config.yaml
n_head: 5
norm: "layernorm"
init_std_qkv: 0.0211
beta2: 0.98
grad_clip: 1.0
doc_mask: true
train_tokens: 726900000
Each number is 128 + 32 x the weight over its row's rms, rounded and kept within 0 to 255. Layers, rows and columns count from 0. Numbers have three digits each. The size before them is the row's rms in percent of the matrix's.

# down: layer 2 MLP down (transposed), 2560x640, rms 0.0459, rows 1947-2046, columns 64-127
# up: layer 2 MLP up, 2560x640, rms 0.0498, rows 1948-2047, columns 64-127
down1947 095:117064105141115114132095170107151110159102127127137183159093139091137136111148152115147166163123087135138115111159130118152105138087094119120088173172174132181191146180136140120154110127118132
up1948 096:141177103089125142101191087120126162101095111126129213140159123138086121133164178154122098149116152101116082147093095124163169121134072134109121061168100169131131139094089105047131058100151137
down1948 097:141148150117160122112083156084083123174118122152181134068165111082122131147105126132105194110098126120173123139115162116103050144119089122116118118152123110086091172103068129121090110091139145
up1949 092:143101146090128169131067174125150096094119104160120118054104162162162126139102123101115181118176137166090024101065137122098117121174122103156117143102181163123130152138164140158083110133086159
down1949 099:183158128134102116128139087099133114121153170082175121106129102095139153142137085161205080142141184111073194150148145151171202190138129100105185107090135069056107130134146072103172129115200136
up1950 093:142099144118129140162109146136141127159168110136137123124138090099107138155164109127166126139097081127124106163120085082075118158106079140102094124154129140108133109113187155102116065133108081
down1950 106:126137120098085131134119138155192115095115124144113185114164147101160092099197092131164169145105111102189098105125143134141115137148124122124121117188095096082152151149080128122143116140113175
up1951 093:106123182089099092156162109117143077082124117073118059125111156174078108154129084108187117076187119102157109136146081142099104130168144074097140158145079114144159120119146111163115112127168120
down1951 094:166190148092156082123073124140092150093139115153131080171119144178159071120113121109088107091136130148123112217103088143073152183143127132161123143110193156130180177145065140123066073142120118
up1952 095:141195140168098091118069121125129147158130162148087144145183138162185097108147086146148087161135131168149130070171110122061199096157081140147140109191116068110110116154209108141104082107119160
down1952 099:148137125105086155137106127147099128131141132095129134095178167148119110119126132099084117168119159127097153093134128180147009077122164070087145139094123151111143136173136162116075163116132102
up1953 107:121229129090144089113113088153101114114170140102179132102147128131125115130139114111168184120117143171078094141144150119177128113121167178137111073086120150167099098095149093128132122139163141
down1953 101:126108075104099113148127141172137126152135080153157091120176129091128108123129109092112153161087104162156172184136117123176138142122075117049136075067165153199115165169124071057155069108100147
up1954 106:138151166158112126098156138070152152111136125138136167114157133108096117060144165125150102168149102133180101081137132110137116177097079098103145071103153145128152099119133131063182062162134138
down1954 104:198167162175120163146110074130126084150149162151163094166126152100140107174192082088155087163155167148112138137072131122171111133116154178115118148098124115088122093121170169101099083123127134
up1955 103:069125094144117112139141136148083137122110198135100142087124175137171169139143136153139099142130112119115170115131131216082130127153129176122091141147145159169199064165103112129168133093100100
down1955 102:145108131175138128094193131091028153097109162125127103150160154118098142197183073102198158176113120154170093092094125180084150055108177134117087169162244100186161113137091125086097180149098144
up1956 090:112191128148058159148114143113078220158144151092109061152122079140150071140108172074124123126130117137154141078110060159167172129167128171144083148126080160098153087133175130161105085174099124
down1956 098:161116160112129147135111149135188103135137132158246133139140100059097073191137072170115109146124120095109119098099135057123152112132081094109141137104092118096064086102093099116119070124170117
up1957 102:162124113120151133140162140134200148144129114075078094130100128125122205142144121105096149124171126047109163096137126083103189168116127141115110206133116069144126107149112145152132160092169085
down1957 104:101178197140165149115138128142145114170112094177163130108119118181159106148107122153186154100143073093184080124122081153145165063102161078088126084076118175200120165143137151128142098141117122
up1958 099:114138121072123139087169162188117111125137104059115074174172120101114113109142105037189133132125122187096133069096143136152089196165101112143141109135134129118115060123069141136150080090135128
down1958 099:097084110058142171127110141116210155148143153141163110103104150132110089103128091105091098066128108125170108110164125162115126126119083116070119116113121120094175071095146081151127121175205145
up1959 101:114166136153223138148124148186124090151099100137107133115154171125129136077133156155068125197110152053139152150109106065110147120127147152093100078073109109127148103150084122152175149123131117
down1959 101:112149165146104149082149108131160114191120111120123158124160156123166123154127182135148120114124153162135117072110138133127138085148148139132138106111128088134128090086131147158194082133142125
up1960 098:103108120108185156127148182099072105159158192101077082130108139148131137100154174105101114160087130155118090137076184152114078130112174138084132148088133075132141193127102127112120072120226174
down1960 097:148098185162178128080158128177174164131146040133162126183128104175105100182141164128187192097127120111136111145166115105140126131132094126140129205094110119145097127089136120137165126128145105
up1961 099:123122164093130135166085160156116120163120117182126088155163167185151182141093123159119181160166090096176101111105071136151124072120093103075085120178197170184146125114135121137146190139109142
down1961 098:153171121135097184128130135138072115142107114127150098105105106122061142140128121157079122143128164104130150152166129064123149159144126147156187103124065120168116129175086158165118077159135102
up1962 097:149110128133129158152105169108178143150134146097135091114155135099160167137122119147145188109113132124148153131132125114137097102157116171155118072128114165140111102142082119158114143122135172
down1962 110:147101144127114123209140163097128100130133131144167143091150125136144098085124088050093134178119140069117129157162086121102105155125123146128095090120106116120122169160134113115081134160127123
up1963 091:111098096173124125131160096105125121141102166113104136076088061145142080174100158109156117078138139137138091148116102118109162126055086112157186180115121103121089155132137179141109106152134075
down1963 100:158126108145076104181145195142154128120183117213141111149133091125070147110128108133114169140142175158142084162134111161180071135157135121153106143122139133138129130123133130189163159135123082
up1964 105:157146070149102096155130123080098135152152111163122112100125118145126112128137166192167090181168124102229129138090115149054089204130063159151067087131086174102081114124135162117195084142140167
down1964 102:049146106155145075151053072137100185166104067098094130106135137185165124135073133133136136089133144073133079124156085125115144123074128060132143117149135172030136084117173129201169106093137135
up1965 098:105127169142101080054145127154124126068162121158117114143143110120149127036158103125164098147137112167110137091102201072083136141111102103112091083135107125141123120156112185100169110117128133
down1965 102:183160138106176095141122134122147130083157121065135112110130115074156108134123131136123101157137091150143121105159123128097137149169146195132068188123103133091071163101139153157192124176123101
up1966 085:104086136085152150130119144119085085148100139053156130095153173081107152125173134136179109098125140096106148160116133156153143123168092145123158124053129119090102185111165107098088116113170112
down1966 098:190169141073112136108138125097123149088140117167104119091163023110078110122170142139164141135128076126142156089087152156109117098177121147098058121160157104176116067159127140135103117122117049
up1967 098:119129116086141155103116118105078077092140129068145141132084095084122101107092103175153122097123157171078121160147084133112067146087089146101223126103083107160075059114120117164112166171072094
down1967 096:139158158144156167090183140142087109135154146115111102136096159074149122141155112093128091115133162114167153148162089104151095108113104144135176131112109115136123105130124153149064123130144113
up1968 106:066122117136091134145053115104175127171165157144052146142115083157128168078099102114151104167192138161113165111096204114116144177103152091115130157119122093123132134100112086138118118095106108
down1968 106:113111144120140138095160110113171171129147110121139135134112116055111165101127136095154128110098112113112221105118081086112137155052144176128131173098081160152135099100112061118127106127122117
up1969 096:087111159158113054102092140165107133175080140057174105136123071193192094093140080200149096120097090146119114156183121078181141098087140152134109119136101089174107114141147116143155210089189102
down1969 103:116152161118138152151206077157193171173037122162134109155145123087141118155123161068122186177134166105133181096126104149131061160110148109135148133144155130117094119077146139132172102126124101
up1970 103:130104111195088085172134083155147166100124164123172079199125128175207122119198090167055167130116117109091112152137177142161129098128147151125130080101111208041120115138173091147173137237130075
down1970 098:164113124155104146093167164058179117118154129105149135109108129151150117143172152079202061142202111068144126145112086100087136166139157148175142084207169158183132138132143075178137161067144182
up1971 101:192171142140140175156148128148083144147084131096129100142151114123149180139045135141044122117185115136111093146126052105143158174171068131083080098169124138178125136095130178118140106091134122
down1971 099:100133138091136091102141167137118096126176132142106141153167155134121117098118101189078102121090052159118143121128125152106173103157095063168090146133124121170107181078121113112164146160097168
up1972 090:118194191111142179112135112098183202115121134131109183049135085096067162142183089078110115185154134144168128135146147176050110118171113086128127145117104156111075157042098165053106133115081079
down1972 100:145124176125130097143143099170097109135098126182151158131145147177135146178079148161141149165077110137075095061111094174119201150061153137144147151134135094162090127116147195098125190104188151
up1973 089:105106151145141080133116126148162102135168133125086103142083121076135113101095118085099084173090123133110178119090123155205091114150139106108155129136152129093137111124128112093149125123135110
down1973 096:163159132054137111148071169135173111132108199083090124136072093109092091104163140161188135115138147135166141119111129051124162110133124148140111118186090119094135083165139129126165043136159123
up1974 092:124128141184172106069104185112151055091127122131090096107158101148081104103156140110119133138118132138134150129149149108123106089135146150150196156149104083131164137101108147134178141097116060
down1974 097:093149192083120173091115126121087143039106163128138110152166102050126101173124098131112108072099137151189156114112129139079155112101130138162102161161133165100087093166093128132147099067095177
up1975 091:156114127092117114143124176074122148146162118108131131122167137139107116105153150082172162095153130103157114122093165184155117137150157226121058107165165109143132097114154118109159141150094083
down1975 104:138089106135077100170146163188062123095115168142153140097136091067126094097157145085182100131125175116089125057156123099157083155100110130083105125118116172125119108125179094128066147128140122
up1976 099:093167123137102179116122150127114107124074092051132126133176162148139114173136140109119093130164087171128137063157145104170115131141154149157129138106104108130128110180142143158211151144137108
down1976 100:118132134140149116151136095137109209111121151129093112106112137135154135166123139102144117159141126093140142157135146133207099157125124128138112120163138159154140127169109122104074124150165153
up1977 086:110105121134138130092144123132182138098105149188176142087088164131126138161148138145115127117126074144175170177195125122065096105156136049115189070093136162163176194106218136128088154112100111
down1977 098:096131109175164112158050098100176094144086110108128174107138102051183134100142185128095138106176089140124151120167111131139127099176151114145131082137107163190200091125097058136123113110212087
up1978 099:116147121159134075096141085052108115104103118097172129082234191164087112187092164161170154117150112163123146164117107128115123132190049047028135185058178114088149102203130132126069148111127118
down1978 097:175080096103119159127122129142166094068129142128125111134131107145140128099154127107126121111071131084091124112128120072114148132063116127154146085115089145045127125143149094130185110097194080
up1979 097:093082112180108087092139093160155131184087092130140073091090069109118157149119122131147104154142199148105147136079149115179130143134076112166089131148152133174143141034120080113147137087147142
down1979 092:108130157119078143110167058116131173148085103091166122133126170091082047080130173123089125153109159133146148140086189096137159174120088145092157104105180125088122125139073172116105172115101152
up1980 104:074091060164120103186144125147096043099178114139169081122104149122191111126176052121151080093087138127058099134175100146140075112119101122141102172092160140122153076157137121161136133103120072
down1980 100:127115142127114135097134114119108119133136101123161138148139081142131144144137076118128113119147177158163130139121125101164048087157135213089092131140126089127131111085097122129116084206121129
up1981 101:046109070060123153063166097075177192181152172079120119094083105137091128160134077150136169133145109090175108047122120074153142111153184150126097127117089172143109081170137142141170144136154166
down1981 102:114124122117136117113165082115134105160175161122157137144137162108090088024116040118117128144110075058127099120126117150101094113134111124201181140121128132098155146132109089123124153115083090
up1982 110:129114080095158085111100098159113131121104143145163158121141104161165220141116126175127132111086142112089150056198122114119113185088123101109111159148088118110172146111132127141125190108091135
down1982 105:119176087131136199153114096080105086157190103127069041148099135106139106153120151116094154093181114133104144180064110095123118090165107165120134149099123037129126084174120161151152087151116201
up1983 085:118108147103131116154155091154124163167088085090141116110094128164091126095166123108157121151135070135091142115130167096125170072144109154136142146111089166169078199159158069119109125138102115
down1983 106:154107128129082184095107183151138105079177104176070113144205104146106194092144116160125092183120118157121132098128099140117066154113138125145046125183201159087179143112147116112120171129092073
up1984 084:143139097049140093145118109177107121114122105167143152209114130146130095139186121157100163149112083174106129075143133065075135125128118132169092125122143130118153186115109080122116124155180102
down1984 098:131144105097110105119180133147069126139156112140110159077131179150147100122088124114090102124151151139078165113139165141108093129086111131136119144139136103072152100123124119106100104121069062
up1985 106:177125142173120149127091092121147131080103093150144168127115156135107154130067171086116102136075171098181100091184118125111109146114142049109182079088097135133128133126151061118121089144112119
down1985 099:123100119135127177139079129104127210143160065184078061071154143108093149119118090156150157132165099161111162139059134074135162144115147138125113147158168105128185129136137131152049153113125163
up1986 102:116098161111114129098139128094138102104140128122119124108120140143132143145151150124104120096158138111184124128144179140125097159123160137144137115133123104156210093112130133172173171178098160
down1986 102:145101176168123087134148146131123096114158077144144106139125062105103084090137100095145078149111137177129102095153109136084144110142159113104134112114099116172089134177137118100130116049157106
up1987 102:197145104138096157141111097053181162137113101134141135155131050111148143107176187130118140159096145141096154050126077178167133168176135082056023164149149155142092132111093130186137173108131169
down1987 104:155133121146194176104123109157126171153117162090089109106042152132167129119161145072091160121102108095120151119072165150147093066087136085162097130143126178177208164103128115128097118111098119
up1988 108:153081175097105131090120122098176115138191103127117119065137115135120131116142140141115113076155205072165157162161151129150107143176142130161088116127112127106161111170119097122110097124097184
down1988 105:101134131143130156148132168201115168117132136183205072112160082098119138104129131096123146128117165114167156068098117143126153153146139097109151154089100141195118108128153072092104130196145128
up1989 100:158113172092140136175140189095156127083204168123123063124158140085140077132095111114137159191156141097106179154176149113136094204128148055072146061092170105096126134139138054171153146094118167
down1989 099:109148090129152167203102138099089168166145171139110098130138088115096106127122194145108100119142083147119170125089150072129099163123102089121146104134140089080138141085157103135136112182115071
up1990 102:085132149186116148166145142135114109162206081143125070092042087086125136105116198089174077117100147207031124093104143106130129138104135167101092163104142098129097129129136128158117134104131105
down1990 103:164073156174180144086123088082102074193136104100122084124112138164097101103134142135105090141137107190141078142138147109070125111106119137078091130080084162134144111133124091163097156071072156
up1991 092:094146119155115127176143085128136083164096143120059108139110116189160125084087091104144177083130162119143093099127170118086116115119159140155154207178091169109131141136115131112113165076096126
down1991 103:155068107167152117109101182172129125114074164110113090134079114101143185107079091108135103205171130137123127122139144080130146117127107112112102092144211092122123134142144144116136053151133125
up1992 106:108065096125164094129100128123106097102096160132147083120185216133128212158101141132113185126078098141084151170098164173100139191164203139147102170134152107119114107135149103100101152090165081
down1992 103:174141145148116155117145139105139155094114118096132145132110072112156118158130141132103119182104130114129115149081091144095131091158112170124123089151109125138141104202095170093157154098099085
up1993 104:151118109063133080180048122104128156123098074157155167097133139141170101133109160204163119107161062128085126193220148158092121154161130089122090088045140096102102114165148138169141081082141107
down1993 102:087119199144108103151120119125143100151098128141129145101134157116136143090095086082117097119136068106116165119143136130134078142160151179086167138072147141110107091124171115072100140150135097
up1994 113:099071133141179119111138118150120125134150153114111105142118113096155156061176141146115113116137158092158093135099099135111111152137110108115140138191143073139149105122128140085133067155148129
down1994 108:103089132166138097167124179126107193140119168127109124147148127150158058107121142115160126168092127060188064139125067150037168074166109175115125104086100195139137140090155093118085152128149139
up1995 107:132121102136147155081139144125076122180085105133156091113133109110120102051122103125116164133112150147132151151182108069134095145145078184157155117135127102128101116150155105168067151134177169
down1995 099:097124140135100078099124140151158145112161136089122155146090106115146122066104170126104105142092154125130157112126125105111056119163107152125143107122171085112192117032128087149137119141096142
up1996 098:146176173090048125131132109170126096129093114143096104161120098107109151081107141171090095120126141211108131107085139145083075123176118163126111139188150162165168080157118142129157148145133184
down1996 098:102090129096130107115139156124123066141139159113109131066121155199191136152151106161130138068075099110152200090165126113074109158136063108117137089088144197173104144157144147162170187117090120
up1997 106:132163101166145133118117121107129112081164099083150121083119164106204142091148169143146127192145146135155203116100097218115166115097079133104136131197087146169145155108105169124150100166126110
down1997 105:183040128153136113170113117163214180170125092111140161112184111119112131090133161124147173163133172116157110163104144211113090092078094110047174063149089121087101100159129142144142159143139127
up1998 104:141138127096131086139060140083072132115075098153123088133165160123205094112100152169094165070108081124150102122109146066097127163098098135089105154135109168151120212152189166122084152113143146
down1998 101:086082109102085198103140115167091122117109124117121154135122157131142157136112138136129148117179114168186092106160125115118127157090118152143143171118119018169133086120127119164147111163127097
up1999 097:078125055177137148106053139148070089095153110134114153138069083097112105139131193151149125197087165137158155123097097170148151177127082114063125113132085127156135072136151165102090121072102159
down1999 100:137108094122119089113099102132105108134143121150080090134167140205117143122136202135098084118168155126128076128133083098152127122122188130131143124087167147133222137135158117113094166170066139
up2000 088:100192149174108125116078136135068104151177143093124144147113117139123163121120170103147137148114116124122090132158116119124115160182151100119175185091102251151120127076157158093107137124162156
down2000 098:106120199129106094158165106113126078140114116145176096169110135094126091190096156104220105137151149058156130082149144131128098186135130148066179170136126169124150155076055137143190130113170098
up2001 100:093175121110058145128133091187156151109156090084086172146208209143151194127105113125111135133127087075156102081199147117117221098090124165084092098146110171143112073124145141111085163146150107
down2001 101:164117140141113152165128167107126061111122197118164107140142116115123160161138146153093146190155158146109158198089103112153068147106166055181160118064137150151071079116170138115139179120124123
up2002 104:054100142145092120105127111140205127139140175162148076103106194111124121072113182062150165121165123113102134117141096112156162119144093092136184145179121134132121131147114109097074085173088091
down2002 107:158205116150129156182126054079142167131174126086109134114129192134093142064173126100087140098119091132095087171084115082142138099114122149171049178163186115137195135153076141132105147131156096
up2003 095:058130175126101114141113131141151104143125159159148138118140137147150112114118146170130119139115124081113166131151142131115128167131149142076121125167149139154104093151215114163144150164112111
down2003 102:128161086109119159164124158101110096151093144087103148153162090127129129152157116151143099088110158109122161160194116099180122087133095104077159113078152112180161105157154153120145047101126127
up2004 098:157107156150153138113173153041114192139091143098135134150107111208108059135125083143079109085170085149166182163120162127138152088138128176118126100138136188110127129093159178117098159147095067
down2004 097:150189197072091143146100135152131137149114145141121131110135154115129131117088147081097107132113078157122095112093172160113093101142099166122133129137091128129106115165066126119102144101083156
up2005 099:111106130128142156149127101118220129125206088134156109130142159134129140139103151147110150101138159157138116119118092055144130118104143086131124131211076116048125127114141178162142161085114057
down2005 102:134104132123185111148123128168110086075114103133096120125126107107116158110135144126165120149134167157115127093107129123162077100182132145146173136138095161137119112111133153149037131141180212
up2006 109:158096122140147170093097132119113147131098163093128137104124098151128124171135179132113156075135132097137137154145140146080177120152155127129069135165087151188075193113141141107142117083138073
down2006 103:179060102153115126108102115192160101151146115142060141109091138097139125125138107154179098168118193124093117097159138077113089108101133143117135151129119155079118046137085140122081161140110117
up2007 105:131123129131106167168204100136105110118195088128134095131076148095097202176099077079101184140154101129139136166094059171174202141169136091130143107139074091194155129059080154130139152089126102
down2007 103:168108098103092113102118121174114115175173140077169078123105092098078128126151115113188108129104170158141144121159091129163099081124149121126129117073133120102111064142144094114140107120092161
up2008 109:152122042101094123165115108165144127107166139105147120116166091142164117107119106103154130111129075090121152092148084086139116167145147102044147072122136175147135093153107110179142127141143115
down2008 098:132146207202090127143182155117152129165134188113123130162158122134150102178129122163117129138137095132161118099068140182129116141137115152169118168165124114141149117126041140145106176132110089
up2009 092:117158077133079165161133162102075126130165121129092122133140128145140118103152116160178129149063132153166014086118106050138152118093156128132114150115077192110080119123090103122122159127134146
down2009 099:097160142057079140101145098173092177130096105128140121149102108129154099134119120167140167155108141136114146097155157160089131125190103156105136112106154160093124075111176169141081129141093117
up2010 092:124143120122118118113194165084113068162135152161092079128105125108062188180178162102119150151165152115137057151128143096121146129125072087160151142082171088061129128121064112095144123116079102
down2010 095:110111162113097201146082137144102145182151172145161119068103146118100076120078118123104124118117134102125142147106064152119123122082091094143162141151103127080099078159155174123147221083120136
up2011 088:097082150069134079171165158123104106120122160153180081158107149102058176179126143118135084076205125074134101168141121196142118171113111106160085100117184118144136079142125165088127116147092073
down2011 092:198142129153113156101093153134097106156141050102103132147139106135167117127144081146107128132147096105131125146121120083104149159220128122085150142178034141148078113140148086124109109149128104
up2012 110:170099135136110128119044087174163131176169111080121164137096144120113163118158135135121061155188112122152125108132207105159126165102112135132093142162161130136081082148099179147160109091130132
down2012 105:097146113155121102152091129160159108160154118140095129103189136142118117097138133140146117153150135112078088158151146126136156142126129127182161059152137124094183157131135136120150137077178182
up2013 097:113131091042153083094085065115134119103077103166159148161096107123165156081185055089176162151143092163147151152159107080127134143179204100157126118151121113175095158143146075091088097191120102
down2013 097:116138128107095082142177120142180198127133154138115081074118165039099144126153157124146160054094087105140166141137108144146116101151152126168111116150201143115122083134125178052051140132151116
up2014 098:144136130123122106135141117113127104181143105099074067153138101162125102137194136187113091092160134102110116181103153147128085118086139124150082159123150128167135144104107177142156096143116143
down2014 100:092159182153132169180213110140125097161204118147185111094162191174097175138202108123122091127073110096186143147125156125143090131160108075214110150128107103147127129172152113084153156168144072
up2015 104:166142102139143174089153143198171144167081153138105111112114112089159136187113094087160095128138140076118131147111181113122165119126091092142101097170163130091144148143125107138132154097147110
down2015 104:117169108153086127186133129066054069159115111163059090134156179176179132121156128129156107142112152151141109079101138118102114185119128109125123075120141088110118124112085151100144076148120140
up2016 107:153124160088121151161082145132127183088154157109156062092138104154117143179141113166209110152166085174176145062185091118125144135139161127120102107140112119127166111108113085190106140119077150
down2016 098:135190140169158142145174150158174122095150053106139158103163073109082132085153194154138107124112095120064175127136152101113201155164152142145133181182143068080070131116154135170051127140154108
up2017 094:138108112201070127074172125161122151082075084143166169133138065120179114161138150108187089129107106045157135166194073123098156139138156147114129158175099109145097137134131172134139185122111171
down2017 097:101128113144233127135111155149163143104170153125109205099085122105114123141093143207045101089115109147139135129132162118145136169199142143130167139123120167118143166122106106131117134124088129
up2018 088:125140109144110103172106064144160123032154131139221107148117166145170176177119110137148152097133114111148122128061078167118099155135108103098130110105184141172122161102111180127170129186112163
down2018 107:159164101117080117108148127102146165105136129181153089100108121086128164135093089121137113068079117165133117101136027143130099072125196060130141149159105128168084137111180153189107126068174112
up2019 101:143076101086188106116178162199076160049127117130145113092120117126192186134118138164145089152209098138170126138159126116120130145133109104121109168144089136133115128132205101116147135108100181
down2019 093:113116094087178122132082097116188170124144129118118124151117178150122080116136106124062140150215119081133135171065139187118131119092187097147142150139163148181153091165129075129095131129147132
up2020 104:112126080097143140127126158125097157078136137108098141111167080138174070110173176130109085137124146139178097137098136130085120148094130096143154117149147143111135174087123124129158082053091125
down2020 095:110101100080121156125109133128158171147139111086072112107149166144119141121096123130133113128125154098175149132128086111084152132181133124158127191081195113101175066110050163125152108142157148
up2021 104:180063127151121103155115189129151136167129095142115145162149127135091143098121110133170105146115170129107098125182091086144115132123100102134155132071091109068118150141097173115137102159102118
down2021 095:138163108120168160105136137139086149127128171092107147123169146152111104108141171116108107192125079107108151117137188127071126169085150188114140164097152167182115122065103129151098126103130127
up2022 097:128160093151116051166137176145128095072142173069097135110088092105169090153115161157124177061098111124114084149085097140143158175160092140160104107176082084092173126142173148170145127152126198
down2022 102:127104119130103148128127173110099075170136157086118124184120136090139126145187107120089151099135184166156167115140142155080153073190132074149132097086111122123127093151108116103134122113088127
up2023 100:196140158120111110128136136174146048155130087120143109094160127127073125155147178195109107101098174124109093131104124131113108170146125101108124120153089126146073131108098174185137141074173162
down2023 095:080141085078088136161055158133117142144153136146072093116158176135180195061119146068137107112132142076078113104150166188097143153094135157140081160111099109090166162112081112092036114167118142
up2024 104:112135135116131131147055138133130135112139109117154102141098115123178214124158086198140122147127108116137083151153106128070092119117175136096083169106114099108084160100134102148163145125153214
down2024 100:087143113114138080104142160083144133162110137124063121146103103152113109094068103150091081131130181165146124193125110113143155129152166172143114109210120096083105123054153105158158162111177135
up2025 085:131119148149126165082071137128125154128173126163121167142188161167105101142061153171143182130149116122097129125127136097135150179108118137144116161106146186152119112118157133135117088066090086
down2025 102:128138071129103081145152104141197138145078151100128097144178170184189195142176120112164093153134175149146144120120140043102178146205117147106125151045090149133072114148148131142144085140114112
up2026 103:141124160139151133124078169139157077093152122130155130173137063138135098115104089071147144100190048109106175118149087125134100088182209106101158071049126178126170083123120154161122139099154080
down2026 105:098148129105165095111120108121130133162111114144092131123121122129114053146130115144084174117124114099101112092134126088107159133115099139152136103105146139056155159205154156080193132087175084
up2027 096:127107082117120128154135191171186133149088157150059121131159136119176077195102132106152079124090042130097130084143092103086114171166152144176042130160071125139102132123109164131088140103146163
down2027 095:146099174157064095096182092070126140155153156117147115189134186166106097161100163132073104157134083121123188177114136134200111129157097080131140099106159122124149136156191079122138177151133142
up2028 097:133209184134179102121138130140127143086138123043153134146069143134082136070076102136148120072118153112169140122117138116139125149122171154187139155130115098111137067164120120173198178172163074
down2028 102:116079148131128136158167152162115186157165092142109072124130088142127098132112151149110155108120149146118173203147178177130107116152110174132165201141084139169097214227128146105185098121095173
up2029 099:120137110181086168155078144164099115146133115174177157147155182145132113165117126175110093114085168164127127155127109194088139145202145126089165108122075109113179130139133110115114097105133074
down2029 101:154154122120124109109117096191104140097104193074132144144063179123056151162175115168108159086092130099156077153086187123111118096198061102144130131055122124110123087081087130132143131148163082
up2030 108:109188088096161182127126142071103142120120114169126081150116145135143108145143087137128104159131125118105124113143177108202097118119114149041183114166169138162117143081159126138127141117141126
down2030 102:081090157098102162081138133093146133110100109094109154072097093121065120133085130135083163098126055200144141185183095162168138092144134146142098125116110115138173129129130135107112150134167077
up2031 085:105152165172128154123086107081145075111125157133120173088113163151138058145154081103122031127115101151154120110148146135117132101127124096134076146134098160129147179102099097148096097146142146
down2031 100:159078131130156106124089165110142088103105131136089112131142133074160104189161072147109100152140160081209150101117142117165107137075090116083131101164124120138159077105145123099150123130136140
up2032 107:159085061149137147173153104100162119152061109117106076153144157101170159126130145155176168145134113113110116128152162113117214102091129140121150126138078115149120118147134070093098095084131107
down2032 097:148118158139079122091118091125142101080056131096088066151158129154066121125149164109130188172148114093131172138125082129129101065159167101163174176137106133123182166131167149122125082133113099
up2033 097:169197098127107136147129116101148111133129108171108129145155082078126139147081128092099120099145091103083157128078125205151127127177137115166109119091135158164107138180102127169154143119153133
down2033 101:101141113183103186141074082112139180167117115149057130127149159125163159091168150135121135125098106134101101159114107135085145179154137169152078112146192131146148120157159143129165105151151144
up2034 088:103132150088162093087090130099128101161120127165180085157095140163114140134161206158173141133129147155145139105183110136084098182112142099097159108115136137127074139105137074095075174130124142
down2034 104:148124119144131119142142096136169067085139158145162170163165087078120094175176164158142142172109125141160151090164157114111132109109161106129139120140113153142168168117163140119102125158180109
up2035 100:045119106159153179090121075054097146132104154118118175070107133136161100083146151166154133104115119154198132125172131108171114078117196158085114072076152090130188072199145109169159133093151133
down2035 109:131095157135103162142141092200133101142077139131127163093115132158151157098101146151200140159170217044191153152130151109137131177141144164102169116125143124089090131195161099170113137098115142
up2036 099:135167174172121136151095120161124156168131188081172154088110123102218109076151168135116186143140163145102127192096050135148085103117137094087085036102152091118159212109164114175103112182114111
down2036 097:106081153152096133099121142172147117168089165171094130097074138069099167139157165144130131136135061146152114090120110103189139189160105186119177126119086058087122115061111162167146217121180143
up2037 100:123196096123090137169116137119172117142183169072122092106140133093105131119148125104171161115136132140088102084164114141139146109154144156071187135153180151112146093073107090103132191075128133
down2037 106:167121147189152107108147101078137104211100146101141152114150099126120146141170139144090137133104137127106114171075131085127150137114147070126132120148150114115178128114129135065114106130129128
up2038 099:158163127160077110093123096124150156113133140205176165140148098160118134117145164158131120098107160123150191104183149106126114164095123102074099069148146167079187210140136133119133143126130155
down2038 100:107169142103102175110139125192122135081173145130101097118127149084074116104154144152148096139104104111154048136089109084119112144175121135099119187172141134119063123110111123140142114150097104
up2039 098:087126072171092092191155105118115094143129099117148058139151108138122174076166132144131063185113180129089148090117126114196099140159097099096115160108141141207144134130130138129142162139172112
down2039 104:103149111089090128172094107156140189149149188123150131140199125093180163146105136171086103114168095126097105080089114101158129153085128115080100172119090148131126149141089119126085092147098084
up2040 091:135118184130127119089109157115190165090132101145149164161128203147135131108129154116202197157171109148099124087156120103064122117156142148119132147125078118094169117106116084089103136149136131
down2040 100:072114198131158167133099144129083074124143115176109119144144143130125160077082135113121105156128152082110147113097135097148096197135099088121120074164103089065095173100188143148187134144153133
up2041 099:125143115123129154115104076187148154122143152091153126167170137129149126125078079112118109124072122113081180135184173121158140074101091083167151162071156079142128077083096116125072118164111124
down2041 100:090171081135155154131143155110085104129115120144115126166134167119147103101083146124149133135182169185149155113198104099134173114089092152125052129124136095169109113145152161129137106096130150
up2042 102:139116075123070151123109127120033120137125132099154146112104154118180144144106091118109148150111157140085101104146132135086133156109173128105134089132137125121140147174172134176107143122160122
down2042 105:191156105069120112133093132115158151194135149144144149145097072096176130130136103103070081138100125147105202092158162092150166106107145124097108149145153069091048123151153131162170135109136125
up2043 104:128097122170138163094098125145068164145143115081180122157107140214138163151146138120145185109127134216129121185171118139188186096179114121187135130103139134163109165122147116071132125130113132
down2043 108:127156124147067115081089157123099174164122079163144164151123155110138137138137118174138194065120151080107146143182149132088120127178105090097112123151182166153144152113099132140208165169133142
up2044 107:100104238097116120176163151144174178170082122126157113130141121163139194130113101137126140198097119136124187152087145173161104106148122111148119108172120126112150115191089074151149185112064172
down2044 103:145139154126094137104167102133107073077130110108128107114138150138130070161119154107218074071167169110049129146112143104122100109129104133164095132132137158135168062143055112121150192113125181
up2045 093:110100119099064144156121134123207112134148158098119116190191173085135201196144124139159087178098140060147163110082090111132142117129124117191111137168163164136142146137149116107173144163164190
down2045 103:154146161154135095158126072133132206136164155118151084131124096138123087165122174116117116047082093116117119127224152020115098150169165123116135083096113166142127182093143028108132141192094109
up2046 093:112102186179105085075077168158151128154131108157129138201062129102177107139099150166110124120130073146161149147144089095091110077132088144128141103116139090161140168175168148119068079230090096
down2046 100:177086119116160124129129117178133138071157172155064112130121134146134131123134119127140148112120147110120084098126150110117106137114140142132127126066174093132080162074127094089149162117121129
up2047 102:180121112136133075101127132146106111065090116102145120077122130157088127113202184124171123112090080136131072123147037115136157118165138145119140142149129113105149175081115184212084123138138130